From a checkpoint of a small transformer trained on Wikipedia: width 256.
Each number is 50 + 15 x the weight over its row's rms, rounded and kept within 0 to 99. Layers, rows and columns count from 0. The size before them is the row's rms in percent of the matrix's.

# down: layer 16 MLP down (transposed), 1024x256, rms 0.0697, rows 751-803, columns 0-63
# up: layer 16 MLP up, 1024x256, rms 0.17, rows 752-803, columns 0-63
down751 100:24 79 47 64 37 58 68 42 58 47 53 47 31 40 62 58 50 69 50 45 58 71 57 54 45 80 89 47 54 47 57 37 42 44 25 26 48 51 25 33 77 22 45 45 74 32 66 59 61 48 54 65 64 43 44 62 45 48 42 61 58 55 65 51
up752 072:07 70 53 55 51 53 59 28 52 56 62 38 48 80 48 82 17 61 35 35 43 48 39 55 27 21 40 50 51 43 54 45 29 56 58 60 46 46 45 63 51 45 46 89 45 80 49 34 43 37 51 73 42 52 25 69 23 55 33 56 49 53 29 67
down752 072:48 38 54 28 69 21 59 52 56 55 40 30 48 62 53 40 46 41 28 52 49 46 26 43 41 18 34 26 43 38 46 41 74 48 58 56 41 57 84 34 65 37 36 36 38 42 56 41 62 47 55 35 44 59 37 30 44 69 25 49 49 50 29 73
up753 093:52 50 44 49 55 37 71 62 31 51 28 40 62 46 41 49 32 41 51 45 44 44 21 52 27 58 81 65 42 67 42 63 41 36 36 31 32 55 49 25 62 67 27 71 40 43 54 64 44 29 76 38 45 65 47 36 69 45 49 29 72 28 59 41
down753 091:72 61 56 73 54 49 44 57 60 60 32 63 56 71 34 69 33 69 28 36 63 58 39 54 46 23 99 41 58 35 43 36 34 50 62 67 33 44 67 34 37 33 33 45 68 49 33 70 90 60 40 84 45 42 72 47 29 38 55 63 37 61 45 76
up754 110:61 39 59 54 49 37 49 37 19 42 53 68 65 54 64 35 25 55 56 67 50 24 40 48 45 73 72 66 59 67 44 52 54 35 76 28 39 61 47 39 58 70 55 60 56 81 52 59 97 72 38 57 50 45 47 30 41 45 54 45 68 30 59 75
down754 107:30 72 43 34 55 54 41 52 49 58 34 31 48 73 37 56 44 65 47 76 73 52 74 71 52 42 35 37 36 60 58 60 64 59 72 87 47 34 60 45 59 48 48 43 50 48 41 43 92 26 40 47 69 59 73 40 95 70 39 48 46 56 42 23
up755 122:52 66 46 63 55 50 69 64 31 56 45 54 59 47 27 26 45 66 41 52 15 37 44 20 35 44 60 65 50 78 80 39 56 20 40 69 54 62 47 43 23 54 60 61 30 27 63 35 71 46 72 71 76 30 39 49 54 55 51 75 58 86 32 55
down755 116:52 26 74 44 40 59 72 54 22 40 31 38 48 49 46 62 46 25 55 70 11 45 51 48 59 57 91 49 68 35 73 39 70 32 38 26 56 58 59 24 41 61 72 53 60 67 55 44 44 48 43 49 26 48 38 52 61 59 61 73 44 44 71 68
up756 069:48 56 49 48 59 39 43 52 19 45 59 39 84 64 44 73 65 38 65 65 63 37 58 35 70 55 25 70 53 31 68 75 47 53 58 43 36 43 48 43 44 66 30 42 30 33 71 69 52 55 34 45 38 44 54 54 34 34 49 56 63 66 50 61
down756 071:50 79 82 36 52 48 37 48 59 48 58 70 22 36 61 48 38 36 19 30 56 45 72 63 73 59 22 50 54 44 28 42 64 45 48 49 54 42 19 26 19 51 72 23 40 48 35 63 46 73 48 55 49 55 46 41 73 23 55 71 42 64 50 31
up757 048:74 75 22 82 67 30 42 70 54 55 30 54 48 64 36 72 38 38 29 26 67 79 50 60 65 38 47 26 67 31 42 31 30 56 57 47 44 34 62 37 35 87 41 27 51 60 74 51 32 63 42 77 32 25 58 44 58 64 19 56 37 39 59 60
down757 053:36 39 45 04 38 20 51 52 45 34 35 68 44 13 67 47 43 50 55 54 58 50 50 60 46 60 59 36 47 55 47 64 70 53 31 51 71 52 14 65 66 37 64 49 45 42 28 35 60 69 47 58 62 59 35 55 71 41 78 43 65 49 44 45
up758 107:40 48 41 45 52 75 58 45 30 71 63 16 46 71 63 45 65 73 30 63 48 68 19 41 61 47 49 22 17 55 58 53 65 32 44 48 58 68 39 49 35 32 54 51 59 36 49 53 30 34 63 56 36 39 51 47 71 53 28 65 64 63 49 80
down758 105:61 53 65 54 36 61 30 28 30 36 58 56 30 61 63 46 51 41 51 54 34 51 39 59 27 63 90 70 70 45 74 60 52 52 49 41 53 41 75 58 41 63 35 70 67 64 50 60 28 51 70 50 28 52 43 50 66 64 70 40 63 53 80 81
up759 105:38 50 38 45 71 48 42 33 67 51 63 56 80 51 66 57 48 60 45 48 54 63 42 52 48 45 29 54 45 64 56 58 41 41 62 56 43 51 31 24 53 58 52 48 67 49 40 61 58 59 60 44 58 76 38 12 47 06 39 62 42 28 19 40
down759 105:70 71 53 34 47 49 40 32 42 48 48 72 34 52 58 56 64 53 57 50 51 58 56 45 52 43 67 48 39 33 50 43 23 23 27 44 16 32 39 45 60 55 49 46 64 45 45 42 49 24 71 50 73 85 56 55 61 25 52 37 68 54 44 62
up760 090:53 56 48 58 58 35 43 36 28 46 42 60 57 29 57 54 53 64 30 48 51 56 45 43 30 40 26 41 39 56 30 50 35 52 51 40 58 51 48 39 16 43 56 47 63 68 54 54 53 40 32 59 52 43 26 33 47 67 51 39 53 23 43 63
down760 088:56 54 59 56 44 50 50 52 47 60 42 58 27 10 73 56 42 47 54 67 48 53 41 52 80 53 47 61 71 30 41 43 44 37 36 38 66 37 32 60 69 53 65 78 35 50 43 37 32 42 65 51 37 42 54 72 39 68 52 32 47 59 50 46
up761 097:43 54 53 49 45 32 60 57 64 49 41 38 39 47 54 51 46 56 61 48 41 56 54 50 57 78 27 36 60 38 61 37 59 60 44 30 62 61 79 58 62 69 69 74 51 51 21 74 48 26 52 72 26 69 45 15 74 55 59 72 57 64 43 72
down761 099:47 35 31 42 52 44 63 51 74 62 35 69 44 50 30 40 41 29 33 59 44 54 75 12 62 62 45 61 51 55 39 47 61 60 52 67 37 52 66 57 44 26 54 60 43 48 50 39 83 66 50 40 67 39 49 43 37 71 75 36 99 56 58 28
up762 116:69 25 83 17 57 73 38 34 57 81 29 60 60 51 35 09 31 53 39 51 61 57 63 54 53 48 51 27 53 69 41 29 68 50 64 48 39 42 66 42 51 57 38 55 43 66 59 51 44 34 67 57 80 66 41 55 69 43 35 82 64 45 36 68
down762 114:35 28 49 64 31 38 63 35 47 48 26 59 64 48 26 45 45 23 50 55 31 33 55 51 74 64 84 63 26 49 73 19 51 59 29 78 85 82 45 51 60 66 46 44 38 60 45 58 63 48 20 40 46 36 40 69 49 43 49 66 59 62 53 48
up763 120:48 35 62 46 53 57 65 85 43 49 36 77 23 24 34 54 64 20 51 62 47 49 48 39 81 32 37 58 54 23 50 43 32 68 89 65 74 55 41 53 42 18 43 58 65 60 47 62 48 37 42 45 39 56 43 43 50 43 38 35 90 43 36 20
down763 118:27 36 54 60 22 54 30 68 37 58 66 63 56 47 52 59 37 32 61 66 40 39 53 39 42 49 44 69 52 35 61 44 55 62 61 73 54 45 50 50 45 56 35 56 53 64 52 35 43 26 34 55 48 36 24 42 51 39 18 42 86 31 51 50
up764 111:36 58 52 52 85 70 43 37 48 77 64 48 61 35 55 63 63 51 47 40 66 74 34 45 36 51 43 77 32 47 37 77 42 53 60 15 75 38 43 76 46 78 46 48 41 78 43 58 18 53 68 36 23 43 41 32 88 51 25 28 61 46 57 67
down764 116:45 48 39 51 54 54 26 47 62 66 60 44 51 51 66 77 45 70 27 45 39 37 39 40 49 28 46 31 38 43 27 53 55 32 81 48 62 56 42 31 16 38 39 53 44 47 57 64 34 80 37 58 32 55 29 37 39 52 52 41 66 48 59 54
up765 055:51 42 55 52 49 49 36 52 59 91 64 68 44 67 50 65 62 47 52 46 27 40 51 52 26 37 31 51 59 38 52 54 33 29 40 43 58 38 50 47 61 39 01 44 24 47 43 56 24 53 46 63 52 62 56 14 10 70 43 61 61 64 56 47
down765 059:51 55 47 63 54 47 67 54 28 38 47 43 24 30 57 44 24 44 48 63 43 60 59 60 59 80 57 66 32 68 38 34 49 74 72 80 55 61 42 60 19 74 67 21 75 74 65 24 69 52 60 68 33 52 58 52 81 46 65 23 44 39 50 42
up766 093:45 71 38 62 45 75 49 64 47 54 49 50 62 32 38 63 35 38 39 40 35 48 34 61 45 56 32 32 17 34 42 62 44 76 38 51 32 50 50 48 00 31 48 32 54 47 43 28 56 65 12 62 49 53 66 38 51 20 52 51 50 53 60 32
down766 095:60 57 35 33 24 55 34 42 57 32 60 48 22 48 73 54 45 49 56 70 57 59 57 41 69 27 43 63 61 26 62 61 52 40 40 48 36 78 42 71 19 42 67 66 73 47 16 28 39 55 37 31 71 70 50 19 23 33 37 76 40 41 53 61
up767 105:47 59 61 44 50 55 23 61 63 38 45 62 28 84 36 41 86 37 54 61 49 52 65 71 66 03 58 51 61 74 72 54 65 42 57 59 18 54 34 43 54 48 73 58 44 54 48 37 03 47 32 76 41 64 67 58 48 50 71 30 21 30 62 67
down767 107:66 52 29 72 63 19 48 50 72 22 53 38 53 64 00 43 34 36 50 53 16 40 37 23 66 48 35 58 52 54 45 45 52 41 64 56 48 46 41 65 50 44 23 60 38 64 43 51 58 41 71 58 69 51 36 53 57 23 46 45 44 56 85 69
up768 040:78 65 50 49 64 41 37 65 56 25 40 59 74 48 59 90 64 36 47 59 08 70 86 36 48 56 48 41 34 58 66 56 51 48 73 59 59 45 76 38 57 42 39 57 36 42 45 47 53 56 31 50 42 63 76 37 44 46 43 51 51 67 34 61
down768 043:44 30 61 50 31 40 65 64 51 68 36 40 27 45 63 13 36 42 33 52 78 33 40 31 76 69 79 60 74 19 51 53 52 76 32 56 33 65 17 45 44 31 58 57 62 50 35 41 42 44 56 52 82 40 47 62 67 56 66 40 58 16 55 34
up769 118:64 52 32 18 82 44 61 60 83 60 40 63 31 26 56 36 50 27 54 55 53 54 51 39 28 79 52 46 00 57 53 61 52 60 70 41 55 55 60 40 58 58 78 50 51 53 60 59 55 32 51 46 34 48 40 56 20 67 28 44 58 50 53 41
down769 116:38 58 43 60 51 50 38 28 64 38 87 33 49 55 51 41 72 45 24 84 47 58 71 49 50 65 42 55 59 40 39 70 28 66 46 60 29 35 36 42 43 43 75 34 46 21 42 63 60 67 34 38 48 34 79 48 30 58 62 64 57 48 50 54
up770 126:49 41 44 49 39 36 49 36 44 42 50 57 65 41 47 57 67 41 64 36 33 42 25 53 39 30 54 25 69 48 50 40 49 52 24 30 42 57 53 55 29 46 49 59 49 32 51 59 46 52 30 58 23 64 32 53 62 31 44 15 55 43 49 49
down770 124:43 66 63 51 23 25 68 59 63 40 34 83 83 29 46 59 58 72 43 28 55 47 50 59 48 65 39 27 50 62 61 49 59 56 78 47 44 61 63 26 57 59 25 44 41 66 50 57 56 69 24 65 46 51 55 74 60 56 43 81 58 55 59 52
up771 090:61 56 40 51 61 80 42 71 50 61 48 49 49 46 63 58 50 42 36 42 53 39 66 62 59 36 34 62 48 52 79 43 47 67 14 54 41 44 47 85 44 38 31 64 63 34 63 17 41 52 61 21 34 58 59 24 67 24 56 33 27 65 51 43
down771 091:42 62 35 63 72 46 60 43 38 23 49 62 53 29 48 38 41 46 26 56 39 67 38 73 51 43 42 73 43 59 47 56 53 55 67 60 49 11 55 40 27 26 72 42 54 48 65 61 43 39 54 59 31 63 56 40 91 63 53 38 62 54 44 30
up772 093:60 81 44 44 13 42 65 37 54 48 32 37 59 60 42 76 64 52 44 50 87 44 47 65 42 55 42 50 75 52 62 28 61 69 60 60 39 33 69 50 58 21 39 68 37 45 71 83 49 48 41 77 42 31 67 53 24 52 67 63 57 68 21 64
down772 089:42 48 55 58 43 84 49 74 67 37 50 80 49 80 33 31 42 25 61 63 42 39 40 44 61 47 69 68 45 33 45 69 51 59 44 24 43 58 34 44 34 69 66 42 48 80 26 26 55 50 59 59 85 65 68 51 74 76 53 63 46 45 51 31
up773 126:48 54 63 75 52 38 44 26 25 67 64 26 22 43 42 32 35 62 32 35 29 66 57 46 59 51 28 63 47 49 67 41 54 32 32 47 34 31 51 48 43 40 52 55 31 25 55 62 52 47 76 46 36 58 56 30 31 59 37 44 72 60 46 48
down773 146:46 20 45 72 59 48 66 60 50 43 57 54 78 39 59 72 36 70 42 79 45 48 45 47 48 61 68 49 33 38 58 56 87 51 53 64 69 54 72 49 34 59 33 76 35 63 46 36 45 49 35 44 54 58 22 38 34 99 62 42 65 63 53 62
up774 081:61 47 40 47 67 61 14 41 63 62 31 56 52 27 25 29 49 31 50 59 29 30 09 51 50 71 64 59 65 61 20 46 68 36 62 40 75 54 30 36 52 57 52 63 53 43 53 65 32 42 62 62 32 47 59 51 39 21 67 37 06 45 62 73
down774 085:39 43 87 46 22 43 51 61 50 45 33 44 68 30 67 65 55 36 45 58 59 58 50 50 40 35 52 55 48 48 28 54 50 62 40 53 34 69 08 25 84 37 63 54 40 33 47 63 45 35 40 71 54 77 46 20 49 72 48 59 66 37 46 70
up775 118:56 39 46 71 48 54 33 43 27 50 78 59 73 33 80 44 56 49 69 42 61 23 28 36 26 43 46 56 59 47 26 52 88 40 42 58 63 62 57 59 49 65 26 38 28 20 64 28 43 70 46 37 28 35 33 55 70 65 74 24 42 69 38 70
down775 117:45 62 54 50 51 54 70 41 64 70 50 30 58 74 63 42 44 70 61 36 35 60 71 61 31 29 22 79 64 57 19 75 67 52 22 23 62 56 56 53 63 39 59 63 30 33 55 57 57 48 72 43 49 33 44 63 40 38 25 63 45 52 49 49
up776 109:42 64 39 55 29 48 39 45 51 51 50 49 57 42 61 56 32 87 52 58 51 81 66 68 33 57 42 56 64 59 71 68 39 64 48 69 79 39 45 45 54 47 79 44 36 55 60 55 36 31 67 40 84 08 43 55 43 55 43 49 56 63 17 83
down776 104:49 77 71 21 66 55 68 18 38 52 67 45 67 30 48 50 47 31 50 33 49 47 69 61 57 56 54 64 53 47 37 45 61 81 78 42 76 61 71 45 59 56 56 68 64 44 51 52 56 48 57 29 44 57 40 42 24 54 42 42 56 32 41 59
up777 062:63 53 57 35 65 41 48 71 48 58 51 58 58 32 60 27 52 89 38 67 55 62 47 39 35 80 58 58 43 49 38 63 60 19 26 54 48 54 54 60 37 21 45 67 36 56 72 45 39 33 55 40 59 75 83 50 48 74 66 51 68 38 54 80
down777 066:48 53 49 34 27 69 28 29 47 28 68 36 34 73 35 51 43 37 27 64 56 34 76 39 56 23 59 47 37 69 55 45 42 68 44 38 49 57 53 62 68 51 37 42 61 71 19 29 68 55 31 69 59 15 43 53 51 61 45 29 35 69 44 18
up778 012:66 34 68 39 43 67 52 57 75 52 54 74 27 45 71 67 33 83 16 39 68 37 62 60 48 49 37 51 54 54 55 50 45 60 72 41 73 30 47 26 66 39 46 59 34 34 62 69 50 38 32 37 47 74 49 63 40 64 47 40 53 58 55 49
down778 015:59 37 30 46 41 31 57 65 36 43 26 47 45 50 49 29 45 45 69 83 28 27 57 40 45 61 99 57 71 53 40 60 58 61 42 56 56 93 31 71 35 44 65 39 56 76 34 35 57 40 60 73 54 39 32 54 65 63 55 29 34 41 48 32
up779 075:25 68 57 54 40 28 47 41 50 65 48 52 55 47 33 38 79 77 42 37 51 28 70 72 72 73 14 35 62 49 43 57 27 44 30 32 57 49 47 43 52 43 52 31 61 49 70 67 33 46 16 48 63 50 51 50 46 30 49 40 59 33 69 89
down779 079:31 35 50 67 63 53 49 68 87 52 59 50 56 56 54 63 42 04 25 95 54 19 65 30 26 38 53 39 38 64 46 30 54 39 56 51 53 60 51 67 57 42 46 40 66 63 59 48 72 36 43 46 32 40 49 59 28 59 43 37 44 94 31 50
up780 111:73 25 54 51 59 69 37 41 57 30 56 49 30 76 81 47 22 52 42 30 63 56 34 29 66 53 44 52 33 41 54 22 54 64 62 60 82 47 60 39 46 65 65 66 33 48 60 62 49 74 34 35 56 37 51 50 53 22 42 07 42 49 32 58
down780 113:79 35 35 43 62 53 81 62 42 45 53 40 35 45 75 51 19 57 54 73 67 58 57 48 61 60 67 77 50 23 39 25 67 56 60 58 34 46 55 52 63 81 53 69 72 46 22 45 54 68 50 38 42 41 46 69 50 49 78 08 57 52 51 34
up781 055:81 31 84 62 43 39 85 35 46 50 62 41 49 58 53 28 77 71 59 52 26 52 39 42 63 65 39 48 48 46 50 18 30 64 42 46 73 54 37 57 43 45 34 70 57 45 44 62 53 48 52 25 83 62 77 51 52 64 62 31 57 40 60 43
down781 060:32 60 53 39 55 53 60 51 42 42 21 60 41 63 37 44 34 55 56 53 69 48 57 53 38 43 43 46 63 42 43 48 39 66 48 52 26 84 45 54 62 34 36 44 39 56 35 36 44 29 53 46 34 51 49 65 47 60 58 36 30 44 53 34
up782 079:50 59 25 54 39 33 60 45 46 34 68 44 41 64 45 09 81 42 58 27 48 74 49 63 36 62 31 44 26 66 61 53 37 56 50 53 70 19 36 58 43 57 47 65 41 57 39 51 84 65 58 48 46 52 61 56 44 71 58 60 71 51 50 50
down782 077:40 55 36 54 33 64 32 48 27 40 56 51 71 28 52 42 53 54 36 20 41 37 76 26 30 53 88 53 44 18 57 67 51 38 39 59 58 86 58 39 70 44 51 62 61 71 51 50 40 57 61 61 41 61 47 65 71 86 62 61 68 22 48 50
up783 074:51 24 45 62 56 67 57 62 06 41 25 55 66 70 57 48 71 28 62 45 65 83 41 65 58 25 54 34 73 46 83 48 27 35 61 52 39 28 56 22 75 66 58 87 45 34 62 28 52 39 71 38 60 30 50 55 43 44 56 46 57 50 20 53
down783 079:38 45 48 31 47 47 92 45 35 68 62 41 20 44 50 72 49 53 52 25 42 68 48 70 33 54 23 70 36 32 62 49 59 25 33 71 30 30 60 48 51 51 37 72 40 43 60 48 58 38 35 47 64 26 65 48 34 47 70 80 42 75 59 45
up784 100:52 57 68 45 40 34 62 58 59 42 36 34 18 48 64 25 62 58 43 50 40 48 35 40 36 47 60 36 35 45 43 38 49 66 38 36 57 69 19 62 53 25 95 53 40 37 23 40 22 59 38 56 36 25 47 58 69 52 28 62 78 29 39 33
down784 100:79 53 76 34 31 58 60 59 23 45 58 61 64 29 37 41 81 69 50 41 59 60 59 51 26 61 56 66 34 54 58 67 65 53 59 50 27 59 58 53 51 69 49 30 76 35 56 65 64 47 44 39 68 56 82 56 47 74 46 70 27 65 68 70
up785 073:74 51 49 50 70 48 60 52 53 48 76 55 38 35 47 65 37 69 59 58 48 20 52 57 48 52 68 42 75 32 63 40 45 76 41 43 32 48 68 29 47 65 49 34 20 17 45 99 45 52 32 26 33 55 55 54 51 46 43 54 60 61 54 34
down785 075:33 62 49 48 23 42 24 48 79 61 62 58 51 27 32 42 73 16 46 62 33 51 55 49 49 57 56 63 80 60 53 36 46 63 59 46 39 45 51 76 66 11 61 45 55 48 47 29 61 72 69 62 75 38 34 38 37 99 70 32 21 31 54 50
up786 015:61 49 48 66 49 41 50 55 62 63 49 43 33 37 45 48 67 46 75 35 67 88 33 49 50 69 07 71 49 62 60 55 59 40 63 40 54 51 70 18 39 33 42 54 26 31 41 47 68 26 70 55 50 99 45 47 45 53 47 18 63 54 45 26
down786 019:53 32 40 28 68 54 55 54 50 46 32 67 13 40 36 52 30 32 39 69 40 05 78 34 61 34 69 33 64 46 39 53 51 61 62 45 62 69 41 50 34 52 56 51 83 75 69 32 50 79 50 61 37 33 37 54 72 84 74 46 37 61 50 57
up787 107:19 67 67 82 36 62 52 26 25 61 42 57 46 25 50 49 74 34 54 37 66 50 62 51 42 63 45 52 43 45 14 68 52 58 43 38 48 44 54 57 83 63 51 20 49 30 57 51 70 70 61 48 38 28 39 38 30 57 61 41 56 46 30 57
down787 106:17 48 36 54 54 61 78 34 28 41 47 53 27 58 56 51 50 26 59 47 35 47 61 77 42 50 54 59 56 77 38 70 73 41 30 12 47 24 55 54 57 56 71 52 49 29 31 52 35 43 35 38 45 61 34 47 44 42 19 29 52 50 39 41
up788 086:80 74 37 60 58 68 47 65 50 63 51 38 61 60 35 77 45 74 51 34 42 65 41 83 41 23 73 45 79 64 54 37 62 44 46 67 55 67 68 45 29 62 36 50 46 63 48 58 23 62 50 52 28 18 63 61 40 61 36 55 99 34 63 47
down788 091:35 60 37 36 58 67 36 28 53 76 46 36 39 55 47 51 66 31 36 31 70 41 58 52 31 82 20 53 56 44 43 44 35 59 45 68 34 31 34 43 72 78 66 66 36 32 51 62 54 37 48 37 66 66 57 57 56 34 32 48 56 78 60 41
up789 103:55 68 78 54 43 43 48 55 37 45 51 32 65 74 37 66 33 41 61 39 83 52 20 68 50 59 27 66 51 45 68 54 67 52 54 46 27 67 55 66 44 42 38 29 63 51 38 41 68 42 36 46 52 52 56 37 36 53 50 43 18 43 71 37
down789 110:37 30 20 43 52 60 63 54 46 90 43 62 43 51 71 38 76 32 77 65 56 49 43 39 46 50 64 15 46 50 54 82 72 57 33 54 53 34 57 39 45 38 34 49 53 30 43 33 69 28 53 33 61 83 47 27 63 21 70 65 60 42 82 58
up790 131:79 50 72 56 82 74 55 60 51 30 53 69 33 49 68 17 45 42 42 35 28 33 19 50 64 61 56 42 38 50 44 60 13 59 69 45 78 28 91 52 33 24 47 47 25 30 68 37 47 39 78 46 27 46 59 49 48 33 50 52 37 70 44 57
down790 122:34 35 58 33 57 29 50 52 31 70 51 79 57 60 47 35 31 54 52 44 60 56 64 23 51 62 68 44 45 63 49 39 41 62 56 60 35 60 43 62 37 63 46 93 52 40 63 14 41 37 72 52 63 55 47 66 42 66 45 37 56 46 47 58
up791 120:50 68 49 57 75 35 58 71 44 53 51 49 37 51 70 36 67 44 51 54 54 27 40 41 62 24 60 39 42 54 55 46 52 67 37 39 52 15 76 36 39 54 47 27 52 47 60 85 59 36 66 54 44 49 74 31 68 25 74 45 58 59 30 59
down791 117:65 38 40 53 59 31 32 47 69 56 46 63 09 69 34 62 68 54 58 44 27 48 43 56 42 44 60 71 51 57 65 55 61 65 51 09 43 08 56 41 38 62 31 50 42 70 30 69 82 69 44 42 47 42 40 60 33 43 55 59 61 46 19 18
up792 124:70 41 83 40 45 50 42 59 35 60 34 39 54 42 26 63 40 79 39 49 50 33 66 65 60 37 44 71 48 30 29 49 51 39 47 25 28 36 47 39 62 28 75 35 49 42 25 49 49 55 51 59 73 58 84 61 62 38 25 71 53 36 69 70
down792 118:43 64 59 58 50 29 55 14 51 67 57 35 36 73 00 37 82 45 33 35 30 23 30 47 50 50 57 57 30 59 43 53 57 44 32 66 63 64 30 53 59 44 79 33 46 47 55 25 59 79 37 60 63 42 87 41 21 39 40 65 47 43 63 58
up793 119:47 39 59 51 82 24 38 43 50 26 62 70 58 43 49 64 68 28 31 79 28 38 54 87 39 57 49 59 43 51 77 64 35 17 38 26 61 52 55 56 14 51 57 57 32 51 56 57 41 61 39 34 61 42 70 34 59 68 52 22 51 40 56 60
down793 106:27 44 66 47 35 50 37 38 33 58 42 62 45 36 40 45 54 43 59 60 52 32 37 54 34 14 49 39 45 58 62 54 54 41 30 35 66 54 59 44 66 73 40 35 17 58 47 58 63 89 50 44 51 37 30 53 55 82 62 41 43 76 42 55
up794 097:41 74 48 72 21 48 50 67 71 49 39 60 42 29 19 62 51 27 62 69 37 53 34 52 48 38 34 24 41 65 34 47 62 50 11 40 52 70 52 38 57 41 81 47 41 51 67 62 72 59 32 41 41 66 55 54 73 88 11 70 70 54 46 75
down794 099:14 50 54 45 45 63 43 63 73 64 35 43 64 61 76 36 42 37 39 36 51 70 23 47 40 50 29 55 34 51 52 42 43 68 29 76 36 31 50 45 63 67 74 19 45 28 28 34 39 67 42 46 59 35 41 22 46 59 63 61 52 60 54 69
up795 117:86 50 50 45 72 55 67 65 30 66 53 52 51 49 56 61 42 27 65 30 93 56 47 30 51 60 57 55 26 38 42 67 49 66 48 49 60 41 31 37 71 44 38 42 49 68 36 67 37 69 54 51 65 33 54 36 34 38 19 44 41 77 47 36
down795 114:49 89 44 85 40 52 54 61 48 55 47 83 47 28 43 44 56 55 47 82 66 65 36 10 40 58 40 48 49 72 50 56 57 38 40 71 51 18 33 43 17 54 27 32 30 29 51 17 61 75 51 53 56 51 33 58 71 58 77 40 33 43 37 46
up796 058:51 36 55 50 50 46 34 30 29 51 37 66 60 46 53 63 61 34 46 46 33 39 00 56 53 68 42 45 69 76 29 23 38 46 48 68 65 68 59 46 66 52 47 33 61 48 61 31 55 43 34 48 50 75 43 70 55 37 54 49 49 66 25 55
down796 058:74 73 24 55 36 30 61 44 31 73 42 35 79 57 35 54 24 40 34 41 78 66 65 48 47 30 63 40 56 42 72 44 75 72 47 44 48 27 66 83 28 40 69 40 84 29 46 60 49 33 54 68 47 73 44 49 34 51 49 72 28 38 57 49
up797 125:45 27 54 42 62 29 49 68 67 38 36 32 52 21 43 42 17 43 37 39 66 20 41 39 41 65 47 47 38 66 57 65 27 77 47 66 36 57 69 57 68 60 44 43 42 61 55 66 51 33 58 46 81 44 68 47 66 37 50 45 60 50 28 35
down797 120:43 58 64 64 62 61 48 39 44 53 36 56 44 34 27 58 59 54 67 48 43 49 60 68 13 46 08 33 37 83 44 40 45 42 61 47 56 75 80 85 78 29 45 38 50 69 74 41 39 48 72 41 71 38 30 45 51 70 64 70 36 46 71 57
up798 091:48 56 47 76 49 65 72 81 53 60 58 69 11 34 55 56 67 42 57 71 86 39 39 47 34 46 79 47 47 35 56 44 47 30 49 27 40 53 28 52 38 32 48 64 21 46 27 43 82 57 37 52 40 89 88 46 58 61 46 60 49 58 58 73
down798 090:70 45 34 51 35 40 45 49 40 56 61 81 72 37 34 37 40 48 58 56 36 43 55 63 67 45 29 29 66 53 39 43 64 50 43 65 39 00 55 46 60 60 66 64 39 35 44 45 51 36 88 83 72 34 57 68 55 33 61 28 51 40 39 60
up799 119:63 60 57 44 91 42 36 48 79 30 32 62 30 39 50 68 51 30 51 43 60 32 65 71 53 74 36 61 65 53 22 56 48 35 49 76 84 64 37 50 29 60 46 86 45 57 50 69 55 46 62 38 39 67 32 33 48 62 53 37 36 48 71 41
down799 115:66 34 38 21 27 00 52 46 55 36 27 63 61 60 59 53 50 58 45 45 61 66 64 39 39 51 43 61 44 55 46 53 23 57 53 64 46 71 56 55 58 38 42 56 43 65 62 33 41 68 40 34 43 67 44 79 65 59 20 70 47 73 51 58
up800 103:47 51 49 19 61 39 65 69 55 34 39 81 60 44 71 48 47 11 69 43 81 60 39 46 53 49 52 17 54 51 36 56 62 67 58 09 45 46 47 36 27 78 50 45 66 07 22 40 46 55 69 39 64 57 69 55 78 53 48 45 44 67 47 46
down800 104:51 68 39 26 50 61 18 50 58 35 60 47 44 63 47 55 64 51 64 64 66 50 61 84 67 36 39 29 18 73 45 56 54 36 50 40 40 21 49 75 44 56 23 54 63 18 33 73 46 92 40 40 45 33 51 40 61 55 61 53 56 76 17 60
up801 087:26 68 59 53 57 36 48 26 45 44 67 44 45 32 41 40 49 55 15 68 42 67 39 35 24 67 24 39 46 68 64 65 69 49 61 50 45 59 54 42 19 54 58 54 15 51 48 25 09 55 58 76 43 44 35 52 44 60 13 40 64 28 46 58
down801 085:66 36 64 45 28 61 51 72 49 73 47 54 96 34 25 65 57 60 56 74 44 71 40 40 50 34 54 84 68 33 43 20 42 65 40 56 47 48 45 58 60 39 56 50 71 69 45 40 58 62 48 41 56 50 18 51 33 65 54 62 40 57 69 40
up802 092:81 28 35 54 43 51 82 45 53 57 41 46 47 41 35 59 48 31 49 28 41 52 61 48 33 37 49 49 41 73 55 35 34 43 46 50 39 21 34 51 50 62 54 73 67 45 59 23 32 40 50 72 27 49 81 36 31 44 68 47 48 36 46 38
down802 086:27 73 61 34 33 31 32 34 33 77 43 40 44 48 64 26 64 75 72 26 70 57 35 33 51 51 39 66 65 45 58 38 29 79 57 39 65 30 47 29 32 57 42 53 38 59 63 57 78 47 38 51 84 48 44 55 13 47 49 51 69 77 58 54
up803 026:72 21 30 48 35 79 42 36 27 55 48 43 75 60 61 24 43 42 55 62 25 61 40 53 43 30 63 37 76 40 57 47 61 57 68 42 58 53 58 43 70 64 44 24 42 50 58 31 75 60 42 50 60 70 81 41 48 35 48 35 34 53 45 39
down803 027:44 59 55 38 45 44 54 48 39 37 53 28 33 38 40 96 62 68 52 60 58 39 55 35 39 51 69 56 28 60 57 44 43 60 57 46 60 48 38 63 32 45 53 36 61 87 44 41 45 35 55 68 53 36 18 54 57 58 45 37 64 30 46 60